Weights of a small GPT-style language model, trained from scratch on English Wikipedia.
Size: 9 layers, width 512, 6 heads of 64, MLP 2048 squared ReLU, vocabulary 8192, 59.7M parameters.
Architecture: RMSNorm before each block, rotary positions, no biases in attention or MLP, untied embeddings, normalized queries and keys, some layers without attention, shifted keys, gated attention, value embeddings, hashed n-gram embeddings, a smear gate, an embedding shortcut, norms scaled by depth, capped logits.
Training: a variant of Adam for these matrices, 869M tokens, 5989 steps.
Each number is 500 + 40 x the weight over its row's rms, rounded and kept within 0 to 999. Layers, rows and columns count from 0. Numbers have three digits each. The size before them is the row's rms in percent of the matrix's.

# layer 2 attention key, 384x512, rms 0.0345, rows 24-45, columns 0-63
106:513539453479524493539446499475433469516524547509465445504474499512504459556531547494422467540484470516445529480522423509462495518446489530465451487521564568537537476473549483480444527539545460
114:572565487451519516509465479453447471509509513382468442589469576461610529559514498498483527457518486505472493463480529520480471478539495488452497529529513518502517444458472493465453484531498471
088:451618467515490550521540430499561454447513490482475496537545479548450486475564503482472466518496520536544546435540489475536503549491488526483494508552558516473544535528496397522470546490488488
102:574467411508515494450547493466407534539519493488453548557465563484501489496543520484456559465490483523498474526463462479567513503453529481557414464423518498631496511477511544479486432543496513
127:561549494518544483486427499482480494495540510441468479556455573458490522542528446602473596461466479514552473472509527467494484516515484429490482549513469507480551437416458557522444495535549512
103:563476431511500497501453575435482499538479515458488568472513473505610486566483501446524541518502436547466508470489511537472496465479530492564459470503440471489494461423533496444479440531478471
095:529434528469513495389512524441445558447538437535495497458528481438523476444486572496557398514453483500487510519411473491514441500497553435517533515431504477502399533439558519574512536468455436
122:473454517544461473537461498463583495463514499593514499376506506547402506471526543495487462534521440471544553514518468497471503448523477509509466506484462493516492499513496502552573509441434492
129:429452597511465493532460491542505469524475451496535490531484478492427470500505404540583508505501469501563478493520537471521456480487515538501480461483478421434523465548537546523585476459420533
086:424583550488585624590490444602492430472493513471542477527492484542523512574501492523488490456464480608522509477514499435531439545480519482500554512501504453422535509478467468509473519464496485
091:510573569466588506486529501585445415481471521461531488485513445450583471523512474510596475466457535483485492486502501468578505532430551512459560517516538483489477443565499503472512516512560568
124:493417501541534492454581527470473579489423442436544552474499409504501537499536538520516401474443560479440507534457538533503488551442521510501486552519484443495553506496501505529448531569596531
104:520441535427577481424531458553561470440511517484431516541467479487542524456471478454524497442503563502503486543451512504509485528481541501499457474529524430547493478540463547474535474487497542
110:428468486530470461493481481386503517461526491555521471446504503469424434498542491538519444541508463557424477503468495560488621601504494511438447507561531454585506510524422507480503522551579520
100:526447489518486492403476515481493544429489465460489553475450479493508540537490574485525420514472541481489560492435496522485456451497536528461544446506529397479437507460537525537474522527520545
101:553487534532489498541457540481530491482550542524529587569466490500455492473494447479485513541530461508523510451514526515470492473496481481498507481442499475451434453500512524514442486566460502
105:426474495481519494539491485526517493533453446369481450465470488490531463575463511492541489465446512446487453552600457516521487458491524512453576529552461496474584406461462449494555531490471444
100:416421496497490496518423500394506558504491514510480513472498541564451515512464497476496442535533425501469497504457527459430497458492467501528440462449518359526450510446529532501520471508525491
106:496556535534501511593492435579470462526511522494513471503483465471491572606464475572472481479525489480564501470504459475472451605478444505478513529525463464424517536498438484515498533555548476
105:547501471525462456488511540455510482550494517510486536572486518535490455449528459506453513459536534492579451427509480399495542527457508466552481461511448623540518521439480485431468489466491537
102:508493579476513541479517554525419534487519443517512538507510501467454516479536533433519512539444512589553486514496555486547446493509512455490490477448421477470528542506506535477544433492455521
110:542426564530511462497421510424420563494492536447559576443530518509505507520556595473421434520437433565503533510440487533439494472445472466461554498472419519499462461510512547499386479552468549
# layer 2 attention query, 384x512, rms 0.0344, rows 25-45, columns 0-63
107:535412498555505484513560488511399465438509552465566501464488529510541548513470582500535499489603454459497529514558550529553540527496431582536474522550548439555526515479496456440476498562483441
104:531549564398527546611473457532464476540530551554448416533478541439447489547544533522409580444457430535516547494538487430508521477495486478501512527520452484526472588541501482516461528474499485
104:517522433485542482481536458500466443427507569353536526568493516507539556621494566445470527539591428511493517435568556479501467505517494474491513476509486445457541475387501468505513539534538495
122:508500598536452497480430481577442442507492465487522546547487520443483465561525534541468569486454499505449475487492465533514432447580496561493536450487465436526537470408505543452503457492514494
107:443412475538499490533541554434492527431475493481508451462438529527526521517553579431528424500545465507518514517552508496544453495499408508516438492493518445502485561547496469465516538549496528
104:517404415527549489494481516435461501462467488514471579477547447528570489415479488471518441526516483503517453486495510518469563433463439441465509515505510539476540447463495470485560508555516574
117:463526608435511516485454489490567512503543509545408483476511514433433508447526422491480543454445433496457470456478400525442515541535539461508493491526459533507511514466552596533524479485509517
104:449548568565469590502439476515552474512547504601507429418549512443421472404509432487480565518509465508477564520441492494492490443546581478532498493458521520509507478452491520545517465492497426
120:564497562561469518528544513522562496469516526627501516538550448450534471479439443514511498488526474459495524478451468470489519518524522569480484563440485546444447446488507489563522431437476439
106:452532509514516487506482527511572522546505523581502449506515425542534439486466490469474466545458534503494487517414520495505528468461574495510529555487454522518480495514493514538465433457475561
097:530527382512551451521500547443487508539487461447513470487515485582569509439429446539534486507512540451517449436535456539525522496516465456476495525469519523526487510507484458547433505513510481
111:479446421524414522454545482485509479510477432485540626591559423551536465482430492464524434539517533571524456462550525531478473447461508519523546439467423560452506447465480532507546527520488534
102:534511524524530485494468533471561514546503463468474516477456486480485530517521534474489506478472546506490534503510454483445514513496471439490498541501467618477536534568495531578486596514492526
107:502488410473445443530465516502440537588423416541450598507470453559556498483462518493547391529482507466487463477534480514457475453470539540489495497524455527541555474479523474464468490483505491
098:504467585449499521441518428567494435470444508481508571576578487459510563448505511496482470498485541467498472526497471495499475477508572517514520448510438429509497510491540569422548463529514543
099:460501476497503514404392568458511495516609450601512448352447516497429404384420347514512537561488445549509450484449495495477488545502472466511455514517539507511529434489503453510480498459514438
098:524586519399467522495466490501473469517523416503493454473499513477592482522414556472470510473460519555569516519549383570471489555508498495495483523541491602446559418498487497505537507517508569
106:495543543493508535500526540524482495538448548441536488510492570487476481529497460502483534507512484467428457551442529529486557526525562493427519547422546528558430502536443505496486502487466469
104:543537547427481533465538419513459450457474564448500456577512474534519525540460535483432533532539548480506569564510527467584433516561472552454501484549577429492576479463486580485542480527496542
095:537493467620535521530455470467531500428483503470550518493561507429519532519498454531549455479513498506433513473509559505521458447551494557494557519477513461458502472468509405487505493472471438
112:505548521447575456477456456498473473511458460522428453396494458427468500460475479520501443478445534507512424513423445476470494566526521510538480480518543482478594387567513506485568446478581483